{
  "norm": "layernorm",
  "norm_place": "pre",
  "norm_eps": 1e-06,
  "lr_mult_qkv": 0.5,
  "schedule": "wsd"
}
Each number is 500 + 40 x the weight over its row's rms, rounded and kept within 0 to 999. Layers, rows and columns count from 0. Numbers have three digits each. The size before them is the row's rms in percent of the matrix's.

# q: layer 4 attention query, 128x128, rms 0.0419, rows 83-127, columns 0-127
# k: layer 4 attention key, 128x128, rms 0.0419, rows 83-127, columns 0-127
# v: layer 4 attention value, 128x128, rms 0.0421, rows 64-71, columns 0-127
# o: layer 4 attention output (transposed), 128x128, rms 0.0524, rows 64-70, columns 0-127
q83 111:524490466528468471424575526567500531441515507514432525499386514557485471580443494502528559493427500461491511561524438490494546439572537462538477470557488448495558523491497544469533478527467532526494486459543468570497493472558494531500517499426476477522504520507508533438456477483464529523477509555567521486566483584441517526499533546524547507482492510414494423457464455539464473455442
k83 117:440472502421494547555508491487475419442471487480593462463486454530510505444561576504475505488596499576510518475524557551490424472515487481503480562519488507533480503497525476540460557499490465553558529532503568440543591503457490515547519557515494472465521523480519486514480492541571520444522522459450555572460540404440480516506480408492412498513494518519507531524469513501554510499509
q84 103:482451463498499536466587501456462493477579475524529522525485573502483480506541538487530475485539471508532466540562526558508438426501478523544508516530472484452493438519483490521436535557561452528546541531432524533523523519482537452511416504578516525489467549465448460545530438472475490495453498519511512468447458508475407490508566463526478546512511582464442559533454572503388487478553
k84 106:520531459494485437490532519496471500542464551427463458454485487463552552468510428555534542481426532571402576404468507498538496478511506521485561514479542531495498463453531518497477508503509567503506475429553560505512476462476462504471509519478469499546560523504532550454510539547551516492471514434515548477519486463498523532422448597528542451521499427502470559570558546453520567510463
q85 103:525524504426555467536502493540552565486481520538465514492469409466519489562495486479468567548561440578530494496515515438425416481518566518449590448514527473464502535552465630433493516479511505499535520492484512484574554491522491531479557507523488509489494524565487520439519522498541493570538527512520562457504509470503499447415517528481568479483473442511486512447451439469506475475485
k85 098:486447443527494596589537593498497491443530459482475508500513506582427474457551537490523472517473580510442473465531497529519532507548425498518504537570438508478504492461482418496545495507482498526460524515528467468448423529466561533428590548454531500507463540471529498533542493542429482543528407444483485506488513507455509578523539439493490529508476479462478519575507470510496482521535
q86 081:507481519458586418506534497448534473520546462491557511489453492459529501488441496534406479529507442548547522428506509518495444568544533496558535489555511472466523537534574513520491466427458456545439520504453484491477433511502527468547434521458526534560495480549507471497551521484512540539455472480478474470576477530470469457393575552454474493518534530487488490585507518446536442560472
k86 087:512499529487530496499480526495500568550561504500497476517569485580446500530472473459486525488455565484498480407546498506533492471501489574407491460460542517515457540505584510453566545491465528513481524491562403534519492444447510504520543531576518460500463526528510464480579500502551461534570524513477402486479535452550439507549477543582587518490499497511458544459457469430533481503523
q87 097:503487490494469551505514511458443442542537486453543479462522505552470480464472616554488542512558527513486485433504543510559419527534417578449511477495481509505497497514507488544437510425413549440523400533467566560527504512461476473493476515497535462520459443459554527549479513477518562496478474446457474484523493441514493452499461511509507531566514481579517499551543527424555534482555
k87 098:525511492587465464528443555485541525497500510513495485582551542527538522485519421502520401504430494483512573498490475527482575502428560479526521465433579534494491479561536493481512461546581457554457468454595404484505527490488492462506440545613527516524472494515491498500587559467506502500502472465493538515510475504488476452506522556478529494497483536491551499446513504439461496558451
q88 121:470511459512496498535522553547434457455439526534496501480503518446448462420452484498535572558465494554466459548592517512539510490490509538520492475410500506550489454525467551469427588509467512520565472453458532456513532473536555539457516475478451431487498530494528569555442573492586505498447530515465544524443531534509487472546457419495459549526544527473499565517524487461460495497453
k88 125:524479483577456565503557442458490483472530555430538603477561448550491467434567563562564395464534473542452503513515544471587464513530499519523471511455506533514468477478484480523490419499548458496470442543479522492527463462454475479512511519549538547471506554465539521490495535484461553444523526455529480516471439498502473510568440497485467526471465450538491508489609474519504552507482
q89 126:462541495513517454476486504458548573494481430522496489418413522448574499569507557525448502514456542473514488526433504460414481547507535450518555456574523495496458529546529520501574491479442554438529548497558513550491512559545484465499529460459478525529551449568472511439547516483480487518484498421584486494480518526510551537458502537528557499452527479563527514464433452535472474537452
k89 119:574521509461452575591515567531491498492521531545503472480533515504445480505511457522507520529521516524505538495596452453508535506501474536483523574517486493481532483563442493509478474569504450555465538519454500448518564535539535529541553538442429428439488521507502463478476473514527502474579473548488493476513502473488443562476649488532507445468481505458477461469411471528532491436557
q90 105:484489475476559465463459469492576492447543497482446496516544435584495575555438539476532449490425514496444542509509549492471500479471454479413528513519504485480537504543462524571518511491537614523463559496505530494545542447471442507485541565446483481448533456416522515455510480521543541517482539506509500435561472457423517494538544448580499478491544471469534517547427514496442502514490
k90 107:492439481500443486493540533499484424524472493506555522524456580494494395463432465566490596569532500477527459486504488529506508444547543534562487554461498516519506473524570507484424507485428497535508494528486529522465456530528529486486464458572514488539441523570473502506433557519511493483533488442474518470473483500411452553455451497490470540540466541569558539477513517387484468464536
q91 101:510458514498417493517429510485543495514553526477536520484413526483552505582532513479558471480521487460463473462451482427504501502491499467529537512564584491485583532498528513501492496470445530525500537515463469491520476523530481454569500538482446522474450496506464492506633535531434410531490472498597536462522448418504560464487507528547558484539439553545516529474494401520499485508524
k91 112:517570527413568458465529550502491571487494452554517439547549474566510443556520482489474535484425550544540537486437447541406527506555490517451497466501523514494469462527493511512517468427489500534433542492503534484426495542467522503509428512455533502524454458504550476514468403484520506538443527488526489525568564517448414568499549483501515425506510488451508434464449500519505481522531
q92 119:523537594409515472511525505473518539519528428514508497507500478481537447583452497514466565467453495469537496563455461494534547528531495484498489465510541445449545517511555542471515491404500518524496569480561472496482488589502479514558535459435480571525504562555507468384485452523497480530547498477591524509461532502517547497507560522516549505447466497554543421511463464459506433525496
k92 117:513533454480452561585490511559500527452536502526493499525520508520468514508546473487582459605515483527496433485547439514437426474423481564440477530529480495495502587490466535509560494570457466566484483460500550457508450496477483566515554499443525427473471486488445563517437505530428511512456540535482479556501541482513503491532535460480504464499580471466470465513538515567486441514575
q93 089:502511535536533492486505479525435580532519473532599542487552519389602537453549439500510482508476469463463513490474468496495488530521554539474483451512543445452496446526606490536542429456442497505521529398493469491477546491506519493497453517488491555495534480469512435457537526484480493500521524402603501443496483492483508436469509578512514471529511491459483507469586531468447489485498
k93 090:519499457494415503524465483501528505484574544525416411407419448544468504562427496464533481541518515508543520495461439465526534528471443466479485566525415543525529599530473593452490470444454436504484540508481471517505456501556502503510496466471498526469482504501522465440510484501548507516517526499495459542535475456527420547525531547552486491525517562463474449541453554524563496547476
q94 097:498409479548493530476509495503489404450400516438504590580439517535440560463526502444484554470486555497507464496516525480529560518553507470511523473454510488544512514456471490514449505525529489500539501514451479508521592488517476544462541525509462500557501426470529507501403557534458536481467460457475495523427529502476556525562530555532479543433444448527529578484467466432496511511505
k94 100:475518430537472514453533518517525476585558489518509442531534517518531481470475533505505454440541429441517471540495537540524458484515406472516464499509465580492483478492477450474529512497502519476517405519527577469505471552521506428516464501505462514429537589476506522521496502453462482484511478490483533523513498525410471433482473421494514516433537492609468507467553532561575588432496
q95 105:541498466511532535470455464520556507510473558571510429538454456496560518497527516482442588491413559470417543547444501498487465529552460495482466439496460538455506569537472535528518494502481536407515478514497540490476528533559498529512434473520471516472537497467478479504489490498474574441550476397500532440516517541465503456421545487573551572549479504463499475511496508540538419467541
k95 112:476489475473508427521452482471499423494558531527511457538530551555499511437479522556477570518580496519549482435549481486464561519478558500488512512496426487507468487533584420454458495515459415576521502524440448464485507537529408503562543515492478490531505489511536460462544459521493436545550538552456482454540496507439523604503487502548474468421532532532506476534514482498452522525443
q96 120:475430451577511523487512397477461505475539513459536541425448490503527445527497510498502478435456487517505522453473530505567500506495539516488539547519534593491540476495449459572518447535463517505476383500495481574513504446522527429519437466527580567486488561423474520542528506488527483488500433503490530508485457513475522476442496546442464502495414501540473529535609497516512511544479
k96 116:500526565500558484487467512521532529467516423502522430495462410498553508561475482492473458468452505463541525438436460524458495467528532452524475516503565464456437502516552537497512469530511548527496508524484529491483508531444388479595457536514479414565470516567543470452582445467515423495536479491536457522554536454564532495451532534546516502518541591505497504471426508504535498506533
q97 097:544509492500556493420451482432499558573484412459532567442455479527493507494498507440514505502562470414472427482539550553458495541520530510495491473478584542508525463481510495497512468420479465472545502569512525481456526471511489501476596555484604472483447469526482580457491427485491566538539542497505537531485484513566486474526545557470512508462557535552519503561556471525504466523507
k97 096:516518504533471487575542488521492555547503526513447506511591508449533457548511498482550434491507542583493553550428515517518559471446508554499514581552525435505480554574432511456569532478574529466481488491529546515512500546451459435526515451520507528478517465607483452451525540526434384500458504465493508478485482471495458491432456506549536458525478484534486476484451523460462519516528
q98 112:448598474462491522530524474571509503462508446530473496499403574504521486545475567487562519530453495436542474499578426487459466489556545509454528469496508522433423558519511493479549617501524545472539590527464519483469520553480508532454536467503510424490529571481468506443477461486533467460465411518513475468474538441503453481516506445539512529516499441468531479520472518474490490475458
k98 117:506464491530430547520519559420505496413479557496518520479553472498456395437525455603469496519498504569483478473543570523542439515471465492474550542502509486499571446500442570475464507532525491560517478414485570450535458489558554481461566471487504479506471487457576517522542519445568504504540517470489501501512484520493543538524469450529465506493573498505471513440523463465430503504559
q99 122:481495422483465523568568587474470385449479530503518496537493478472420499431488456539544494581554451557457499512553503540505422466500527552442526529530469479538537507447449522498455534524531535523515487478428513541562519474471534465454529524494527531517506491509554458533428467474498527553471545536487479500425496493529486510562464419502433542507489465437502503569461552490520509454542
k99 121:488504495543475526460474541500476552496478495392467567453557488561509533477513578472491495468467432525494498517474584515563537537483527484511490492395497514535488511531487418524497522526480510446468437463553550494469511489513479507469412563545493497527467559488514564570529584540521553447457534485492458536484480482518481427508444496486518584559490523492501528494603477474508561501429
q100 104:487463482471447461484525488523582456436530487528484483505530519543482448478449456505528593483501522527445504518541503501547487524475475577391524550507419428473561491528522513516518593527474563538554511526490531441497434523484469548449502542525412442494524451457549488484504515452475513508495524454505495480462514423464471530506505454464471528543510478462542485571506545391424508489463
k100 104:432514479549487533507482568410470513487504493452511527565485539513393501415535490528522472558454446475528469520495526454562447452525554488518437489424534562560485449472532476504420528505520481519446465460452518539481537496493452463510451485524570559550483539470535534536466529542557450468509503454479458483537478524463456474579426470518481481540476511514506561554503560504494514567452
q101 123:529559483496470501473474527548521511438477526548492482505511516525490516524444504458552540573452606467513512515501429478487519413538534518502521516501477441467509518544496542470497578425422584483556625464560504484498507519544542517471575535442483471458500499451494518456413424527533434471513497495526445445533557508471542491488501526539462466451498487497576513527468486442513491520539
k101 125:481479464543458529544554553484489406484485512470525450575503477494468455420544502558537523507554459503443427554537488543482536522480441512552457508511489475555499523540453634484477470526540458500434482544482538425556508531503466501542516462543477519467472490509550535487421570511533576441484502473495546504475518492457503536524534442496446551550529529433477529480497539497435445465509
q102 093:565502463451535488509507540487489446456462507500453549447536536484497504469487525460485544524486486491440419576549561508548490546455463496528533503473433505520545509496459545531452516510576470538480481463475450495488508472494451434472510587512409487536464544483547550525426570486500520458463496562520479545509512569563438523573427526515452529496526437474432561574539526535552507523489
k102 096:494491506534459484533559419528438580567476595504538491519554476531504510449507517497522437462551499428544555522553514532549518464543473536472492512437481514510491489436477456513490506457423503467544419489523541487509477431489493544465443457504571497453511457439467485535515525499474547468518505443540477502452472484487552472517509499467509578548406478498476474506576570472453591463464
q103 092:519543521461480549516566582497508471506510485497479522543470501550438434555536480498565498525478549472464499481505456465462520480435524562463569497511492487462480538521436557549511530510465529451403479449514522484565570503543523491395557502461519493529534526600514571475583509485527464523477456484507467484443584474464458559542568496506484517532453505437558537561528525509495500521518
k103 097:493462470581437535537469560505533553508521452430589457488580505469452579543441504498484501458485473550480450539552543498515494549486473501523501513471544544533543466501516407423494433547528547579516473486448496497407466517465533500550510494507481442495482460508535469497443491462499515445467492506472488461541445505587508515538413450458468544499508480502476548442477513532461556463539
q104 111:487530499501463593541562497509497439525449462461509500488475524508470501472453461541459504557583528568457518553515543491456530499455517546517517587471480491473519414500480513494570462534503422529444538444501539440523435562498496498550561521460538516509466487481525543512453457538521572501420489442555452483500493481523516574537408462497494488516496511491468456457525423559433489432504
k104 117:559499478448483460500517498592458528474453537473483521437584427442490609536494519511534468504437485474493474526559476475499513554512521442524541514484498498551471497515467474522509508531589501482494387506443501530518515427500495494504489458505488516513513511539493526606442544509491483519471462555450541547424478494490552447538476435431460475553522583476514478527497482551590529539496
q105 108:459469481480491475450498460532404564548519480494532506422493489487549492552479503532467480473538460464534547517396468556475459515432528468486472508472581420470503517509454493539522413491528493398522471456514509471422482505505527475520467556528598506538530444544471481475568507473505446504507462537522510489547464535569495452458504532503588495438510497560431452478517513479545540529479
k105 105:525565533493533460532448503452581536475564505486418412470489538467517496550514533464492422536474533528483550522501514526503537468534495498544544545593430512533536542479567442456564561522497477517469581496461472495532500492553519480498489498505523493566487497500400419420523474542451535474491497476518522505435464452476550502522535572502531462511537571409510493522468484528451487489538
q106 108:492473473529468518456560550567562479430527537493504472466551480582425529422476581523480498564491517531502485511510581438573495528499483515454552495501510505525527510487455519531422525474476524547441463551453513516493511489447464447445538475578460520542532496442487485532484467474449557561464518537434453501461476479461409531563484420507523511587444487479499536489484507464513542498473
k106 106:533466499530504505416460540425497491512475535440503591609542473506480468434538462455527499486490483441511489510535475535445479478510512540540489494456470568467492432556636414532470463533480520455548513474494496529477531468503525488468447547517537529487439421479511503534512561468521466494521518401468487512546498471456522499486493477492446568458523471562490577509533494493508545429494
q107 091:472477551558514437492538469537603457383510522416498539473524555482545490532540499522495405493458445492536574446528546485566510538552483451483413519479544550469478491523449477477471505511492467500507390507461511518510542498454530413547518532537551510511543495505521520530512543547523500485430535510537462484434489488529502465531500498503461498496529573441541556480510527460527529446546
k107 095:504400481533473512505481550484473550532464426500468481505492453499538540504437491463484516477527500504517534492460475504468463439491492484513536488512462487466508526506567493562537490497595569547480560522545553505442508489582518556446486448495458531521473527434482515474507435413492551472496521498514463498559511477389568496467528568538588423507456470609450536491475444497510478528489
q108 096:522521463531528480462510509462467509542525363482508493477549567489511506507540499528514511390519491501469573523464480503471513459557525435505472532567569536465508511484456593480499523507482525441473458529539537488494453546528543434486484528542470475534563500537468477504525465535486398493493539512605515444454462480574537494399472483527533470482541444555457448454511504510508480543490
k108 104:533521517530449476498435586497477546431476555532432456483508547562549476558507484541484518539520563521536482513457542483504526553498531473494590523563438455558512543499552441554510456518503471503514532452476498561506541510439431526504504520469494451451518515500476518475479396509508520446494506497500505522566460519481466515502580482548541448574466518460473531536391451508421489481558
q109 089:479499478454474521527540439541478551531523509445475486524502549439536548472492459534482444614470468486440553541494528532398490522566478540486439540483496479444505503412561462501467531491513469511510565484543536512460423442547444555522491463532530525515528487527506537432520501522531503473536459501486523475449514530460530518578607450570491553498414500527483496554511514524475453524453
k109 092:550570517426460500499478495491512470513560499549543553404567426458477475461467536499543504517444488480568435511528490524595490511424526464470527466543485499425548543568517494512543516459461536489526496521440451477507553535486535482522523437494555494553415582481497505537521603494507501488497583501493466504511491471517465512485439504478497471482547496435465484499584589529480506491496
q110 113:504527538474540455503543457530527536526510458518549415467415480461490489470547511484450449473503538511586499522459462494502474519481511459573480629569474477429483552516519588466513496521506526520508579496550453523502493496562514487505585437442493506474443494487454425451546450502527513437494490528539539476524540434533567491463554526536568485496516499523514511470440467559493456544504
k110 111:513522477489462540498474540496481463449448525495539514431507492466500493564469505552526545571461487432444443477604447522454472476478479505465581450489504552479504495530527517509552552470485490546462578557486560439542463547466500566465556523484461463466548493486518545490539427561504490595503466521550516480448551523512499531446530439508480448497499583411517476483461489468459483432484
q111 106:489434501533461462534500543511504469481492549496537522575496446433492459452466497469537427464556494515507491485516524505542559538521494509495448495496517489426486493514495503540505454560565480480505429560435517498490522457501500478430532491511533505451456489420488475572448496549506492513481522545471501526447497537484375490559474396435464538566555578491474584510591544467489495513548
k111 106:552504552544566472458540458450449540562512430479452507501482486472532468508510473525487506450429543517490483531449531458469483467446494459623549510482522518602520506473533529436495458504452470451491503532553542553493479511459458515491526467527561545541506550561512520475574491473493526459502498541502503517474507507602611506411458549467504465454467502549473502477509495440542526513429
q112 114:430475498466571426503490456562521530482459430534457460543465506482562504550488517485531500531433488491454465490543451465428489482484568593441491521590499508481480530530482528440567570508455487534506577460489481447512493546466502517540554518495506517488498473508453528462536511534496473471550450474542441541513548494436463515530494526565527436463551526451576477492489556531473415539443
k112 120:467495515536455583510521551519520522445480505494512512439542531514396437489441438515487519509540469510513512526537521492502457473499495481459446518442452500507557432461494622524457502420550479563514540515454515480480525444543459534436535422477435476550473538519632447493447530481504537496510508484486516431518500507483521515503539479481499554457528498501517478500484490377456531486487
q113 098:531505500458525489474490454478544568549627546523499475514486501510525426523493448439511537491536539532474477460526535583433507583488555530500474506471455490442508537586493530478508500447456518534512487489533469514458531471549433452527490450462553521514519530501482470446487454565497415571570474435514503474504490517544537501464503554564579470497539426568489427480467531465503504512539
k113 099:543526496470500506564459534525486478490478426527498475503506514522489536503431457564502462568514523466483477473409475488548451504412480454476487561587555434534548528468500525445520509542521467447397529452445501488472486521493524483476543579591551425469510443503542451480545525497422477517525477478501533461499578502485479530497549579462509514503472525497462549553518507435442499528451
q114 103:441585479502482464573472520542547549562537495504485540498471517546596518529501482513538480505460548531446477504514423521461449517443489464484468512505554530499532566501540485450521503514589462464485516450527439431504520563459565496557489487425544482504511450525484460455496484514472478525518509461564496489532560521455479536484526444535512413504536476512473399525529504570490410460429
k114 104:508503540390489549483503482517446533431510480488444526521467518482485520517476556575541468461496432488525518592501544492461540526506474527432534502510448387434560495472448520530526570528498502570470486435446523534507504472586543471462578505512497482531479512526520504470465491550484502558476561591445492529479464466496483479538501530532476515459460521452483474505494476428460510531608
q115 124:560484511418416453521498539524511540496516440550479425470415542500498528500536537481500567489487550539499556482483417533384526467500485469438511484578450474513566535559502519512547521455497463505493530451461512565544499508530504544474532536521476432522570569523469506436479460512501507548559539548489514432485547522482555547489549494577542452475478506462515457494476452508456462537495
k115 123:478493403481542484516481539473497419438419567531474552571511530546426474543451463510500577551520477552444538460558576461556470433510501510479562498492478478487506472493506508514493565574458494499529463534536503450524489550446527566528507487498466507435471516451592517522414474477489510504446504515479440527542506441477422495501463466449486490507490535470477522539494480521425488432516
q116 096:527479503487472509481461540532457496489549542532479527477516486474501513496442565511537442520487452471443504475465537516495470456382534571441486514531499505495503460556471449479472498492431461535535539508418588496489510488482425497407522523510507554544484481493474487521407458540521522423426522501508467534531572514505489490525516475505461655475504454521494550453537523562519517523566
k116 095:472524491585493524528517476477522535529516463429506490520581447507477513466529481530417517563547544498495475506510482446532510490468535422484527507472450489505467472526501605505515463506458520455463475510578509464488452550522600483548462499425499492525479442529511491528551600462464551432550551530507499487444429476511517423448482445464488479563503555484567473556514490423526524464488
q117 090:468472461472466483559516507554495533511528470498482520469538443491530499502413468453492461450485607493533541543486531454502480479527490460549455475539533482597507506537424460491488464434459528530496508522527426486499461532477462465520520470525516426476435520499510441527446500524417483580521515506483495497468446555585527502508556463390519451451479475562549487535545504537595512510453
k117 093:536556542493566506520491453487506525453506502489467509517495548435511419457575491530576455527507471467470468519400489529421546524511501537515471536442569509375516541492542527519542512550529478399559465528461528483449509450526480544530477551493559503520537464496456501480508502539473464426499544571504531487529495482463509475484467490489505521530402515474430466476480437540441437514512
q118 096:463536466483459443505440479540513503433468475588520531503545578504473521550441459489515487446537500439457537528542573507377587487465471485471525582496504555532495507496458532480447517551448486488500504499450475510494582463543450468546535571502515491457448533533533525454419479487505576479489485513512493465518537528474474500522462414574481551532512441511505490499536512445483547489560
k118 102:509475510531416533486506495475492474519459502446480494502535519463490455444403530598466504514538574513576484485419462509582545444503539504563537526509514436551474453494443449571590493537555500491514403564506493489495475518462563490455492407470539447569535530506548512525463556492560508446486475457484533514461515476486548552472470482459469515491511511500516518498489528501480549461438
q119 101:521507524591540484527529513459501464467512614460560553513609457495515492506565526471448397499508479520491483461501533518507452538453473468558453490438506528522532447540437420523477479509512553509486474607457528584520519509539511469452497516511578491476514549450497561461559513496518518501448517508491476536466484479468491522490501459464447468529464529525562544537473525573570553513477
k119 106:511428483485519537485481492584478489534477459413540475524418449435545524498479517523467505465449512483540504477522486485460547525486544514527511481522572494411467561537559455479523468423459504516519534513518530446513498553505515508567466492507442571488484468558481479568486440447451516567495427529512479428546538510540524486418491583508564503525509540510438577512486458438530450483530
q120 096:535596525513477479501475469503514536539551437580506520558389481482564457502510570535491479510546539482416564455475496484502516459475505456496510451573555476499507539497571523503464483458500527543450514511493517512480485487578483516524536513433499482544520518509487498472557445461480463562528505463507552457534538545444419554459515430511419480430519516520528442491463572429511450503543
k120 093:441465558440507520528463489469475482482517431453521485569504565492385485545485461494556557495467551535509480517608463537456508559425495538473510506478500431492486497547495493580538535511503477522524475474610479517508511550484521499522494482525581455426502613473475488466462440490568527515516478538433480463488490495474460513458479493550560538452537455483499529508561504524518506515561
q121 093:464525541446447488472503566544520458530554503493588532561487440521449438592422471427519529498550535456503418476451533543483454518490489581477559497431452484478586485481554503436484479530501472487429519507554496494523516469465550497546576484468542525548512497518535499537472473558459493521453488499457564455530480527448485546448497433503493503499557426491500439506480510495486443523520
k121 108:480502503473517566569503453494484485543432363461454535539500510498537524422459474548517491537509526524454465583571510547504579525468520478485495538519580526570464521460477480551484516495545527515516467458455475472458460486444491433513508491510521481465463524556483514482479578533477505553435495545479489589414555475505519463538446516485485564472469541485499560520581540499535529510536
q122 091:508525567465541457471561418498475543534543485538574534476453494468510544516511533460408496534476516481460561525445481563452534485505484496465396526495557493435455513500532495454510452517474511532451508497594546515544462443479571491522476502433499506500426515533449507492511480514403446515487510524526466445493504519554513477523575568500528544576561424541542550493510474490509518494449
k122 091:551505452470475584472440490557543489530527457512454509467541424474494554513443452486572435526471564474481456466493491491516527466495530498533552551533532453482506529503463505475486500437473484492483567487491513487478469517515463493486584454482517521475553554529506501470481443489532498480614547502524598553492491435441532510424462499439505519513406558438513452488519543545459436447561
q123 110:479493419497478531549500432494466469487480558476470558526477461500525511409558485488497473521533496491587467532485565525600472514456530492539522479427575497528535508470480420532432524478559493478591445530488441557530486484490489526450492545528526488479484532451551519498405506475531513462483486538550543528497485511583461550511422496516477580478465398488494493557494486446479505490509
k123 116:525546560567504484482534531504431524473523514495591474527469519509579453531555596486546454424459531482480499491527486507460548509556464479504509537494470464453458508453486511561532492530440520452455462532557593503485554562530482415559470455492537471555504536421448514517607502537469457515531458485498526516526534478491466440448524556499457492510495495502434504470583506542517517521536
q124 107:424550481466551401513501471584544545529500522514478520497488478487546519524561459435478500506491534537439531492533437542479494536428447506494476549450574529484465499540537514472509514467429410504491515536520486521470532503536470541519425497483488501525435529549517400521574486498529442501536445497536548553541530475554516512453580493493488479449491558495503420414484542543494520557467
k124 106:469483547471495568465489444457509491516525418545501485480499524564472523540536544483551516508497482436519489456469428504477463498560523495498515460532427484467557436460520532480489538504546536506519524484495459417508495518458551437452582403445548409463605486515537449483480479520481534557568575552528458424532447513479519467499537558504554445516490493504490539543536508452492461498489
q125 106:527486443512543499608529524430482454476476610447526540477503549477523489528600495506513498552539488463525427437490461492491463512491448428508525535488518475476460507460502457527467463543504494524529488552558513485442506515507462478489557532407471489470497580515448512494546398480558493566458561535460503518451534497572499537492488479421585467511443529470511521538459469527489477480517
k125 100:593476545455504451485439561565448509557513452508514515549518518503510496536491539476477492475478492542450540486523505491542433488481484519558540461470485547418510458521430441484512560471503572485502546533526534448554451578504520530458499505474511517536552454548520523559454443511511563492473485459538480485538529473581498524477519510559409504565494500536398476501499398498483457574525
q126 113:515509600486547524495481519552529556560534471534445508473374516520518469554496465559504464489518507541488503459509465485499581476507443423502526556548454498526525475543524542498504444507506486523513516523536436433593551617551537488486556532457462467454503511450457524445551463514474509536506517546526497467456511508540470529467547526452501471479480573448455462485484435491506450489568
k126 123:495492463449512461432503569518494460508394534503515448554504419488443491568493484463516598490507465514470520558513472476471451477514475508522524486512545505477499503476508440489592542469536557496451498473564586553481469465477507579599572494484501533500560499559461538525515437556532475552444477520528471495536509500561569468544474467522533487482489470548503466530446427495489478551454
q127 091:493461536513470517505500497511480394418497524553433522533500495489529508456517546511508540460517476454548484568521451519557508528467496536555498478436421507523443514468488452496474514492500427576521525526449553406523492480550461466555427602493469490550455447502455464478468514450531461535526502565471557463515569486499492521568454495456495473438541511407541501526468505509471460508435
k127 104:483549517524576461420482483491438481562548554474577464527430548483479485498522480504559435428544452546530490470514489586520433496492502444442472457463494480532523485444468514507523542515480505456468512492506490474578477480468537572432460420527496562523562510447511510513498500525479495500462463439460528493501482541448481461484468540503538524538480399570521490463572450462573542464531
v64 089:549512445466479538525461449517461472489565482539456500529476495511437582466496435584515534454506487473539477478560440550476507516453529393407477453418559522540542525503568552557418525510499470455475481511522522502517498494584500508525486524528413502513528483488466502534512444508486501475514403534499474560474467494513476505530506525470560513521495539478426464502529483575568565468489
o64 093:519462442590513464513502431505520452532482555476508508526554456620554487482554469514476512525510494474527482484540449507452516424488506520544481515441545493539431517520488493526500490419521481525543493530530545564458496483457517521516534524532581443442461477475487446497485510508602485484518489454434574503444520558508450537530611451486517481565507505450494466485465422473511501520571
v65 095:468492481512473511488507528466390486542435501486388463474523453568487488553516490488543461570474581452482547450500454473542512595442503508485552490530549499517502475472516460384527476521490552431517514469474496567553467469471496443525549536574517477534499499491506503515492568549444443542446496483489509477476517509496430521577529545515562477475470500538543567455472449494469532498508
o65 090:459516541470477401503506462442542528503506413465534501472544524454501496485549433560453562522387501569473507523447483513522452429576500468466455524491455496547545587511500515554482547516515514581452492478507541525525444492532538517511503512513477517487558501531473446485544515473552489523531548504473456511506513519473531519518523427446552521495522558576475525483464610532528426456495
v66 100:436514488505450572541527502520478453466580462486514504473509517470500559513515505486557447503506483417460502491438467499481546573469447490487493545519494449410553510466514527502508487506500524550529516521567473530502498546509536425465569501497425487471436441505561557445521505423477488513491487424526540503545493481451474452541466515562519550531505434416579528478469592534462562449510
o66 095:487429544470549503494502541432568552552473507582466502530448526523492469510440507534471466538550518448556442522480547486528475436554477449483504482452573397430551456506500525548472500557511482551538496534510530496478497515500522531439491475529519513507501488465543507457533558559508479587469520564461497510464511427520516504515544514451576491420586521497457502445561431498447495461498
v67 096:490512555470498486496537466486441538499482487556551512497479479504486471487536474535491481490500503531438537421476523555521467457466468518453478405503446521477531521552514440477488434488457488509473445452492486480537424543476533614515499526529470519541501520506447443530492564508515598513458584577547447604593552498491578412494469496489518458514474495485512530493455493572520475472513
o67 098:530538470401526463478511487513465476517492442545544551491523451488479537541554482476474436546501514430459434534534484436439491599515517584532484516478533473487454496596463512449494481461499539500502538536480548473537566516498435446506563504454440515480487486549536535479455552480562487510541518496531533455479517492532480495501547468373438457537506489512517558419480494499546472538453
v68 112:547521448519524479509473443563510470499534456531493461453561496444496531510495472511510537518458474459576390542542462521521458486537483505454515540457566565478515473457565489565530489538502492524503468531478529465546474520496512499571469539353518512459464481415514541501505519463584521453543431445494511456519474465488476571470531491456549505449480523497535403518501464456538553506481
o68 100:535556458510441552504497480557517496568524619461454538486458504573507515513418528471482497532540418539447552468478438520470534472410487563469524478500523449505552475531558508500450456450453494506480440513510509530502533549475520505467443478501566522522519567547476458478447479476431502548489565574488511561558483520553503469539485496558485545458543474483446461528480546470478522564510
v69 095:510545502476557579476494421527511503479438448539541510486544491480483482521520520470565557548520502499510536531462542503512508442542423494514459473576481437497483497550595432491473457441520494491471471505503486521533468499425496578535449504516535477562509549426461512398470493468548595452508562428453464515536542566491498515501521442459490492506510534487473542482587455554498464489524
o69 090:512550475525501600495456523568502493540538492513520518488471459520532569509562492537563424551452571458533426421508532503482470555432439533487502432453525487457504480487456514498481460494459525491566545482467486479468523531469494488469486523481438566531518537538542512449516528551491492524458476525481487544580506492440464464417495531399521528580468518496482516456518577585524456496467
v70 110:431503480505571447456486396551462547473457489480493537584522524506471446509421524565522488489499535521502461430470456500538485448572458515484518476477481509494542529581539492529516468488496460551517474483420534481605450522506518515536430544497478492481497533463424459489367553457536581501486499459538512512499570499499532564495470493499528502508459555494457465523544488498537487511544
o70 108:509530533483539511484487500517479479565479552439421522421467479497497591486589437518476508480518423467550554439488489437455469551458491504537553506475506559556481498590426497565498480473471519496511562533481537520507553483508504528465484499438466542512502440521527493522475544537513517586489538430525456496552521535547515532445495495491488502507467521422485534398465501590475567473490
v71 103:504490504574447547469509456529548496490536423460539495501513502515514598486477490537544528457526449493505474491475477485581470499492409523478522496557508449464497522443533485441509509486476477519529516480504464557470432535552517449509489547421465501547506462503484481531427474453491524485461477496573545541487527434476440589548446554540543586523493491500409529484415508521496601522546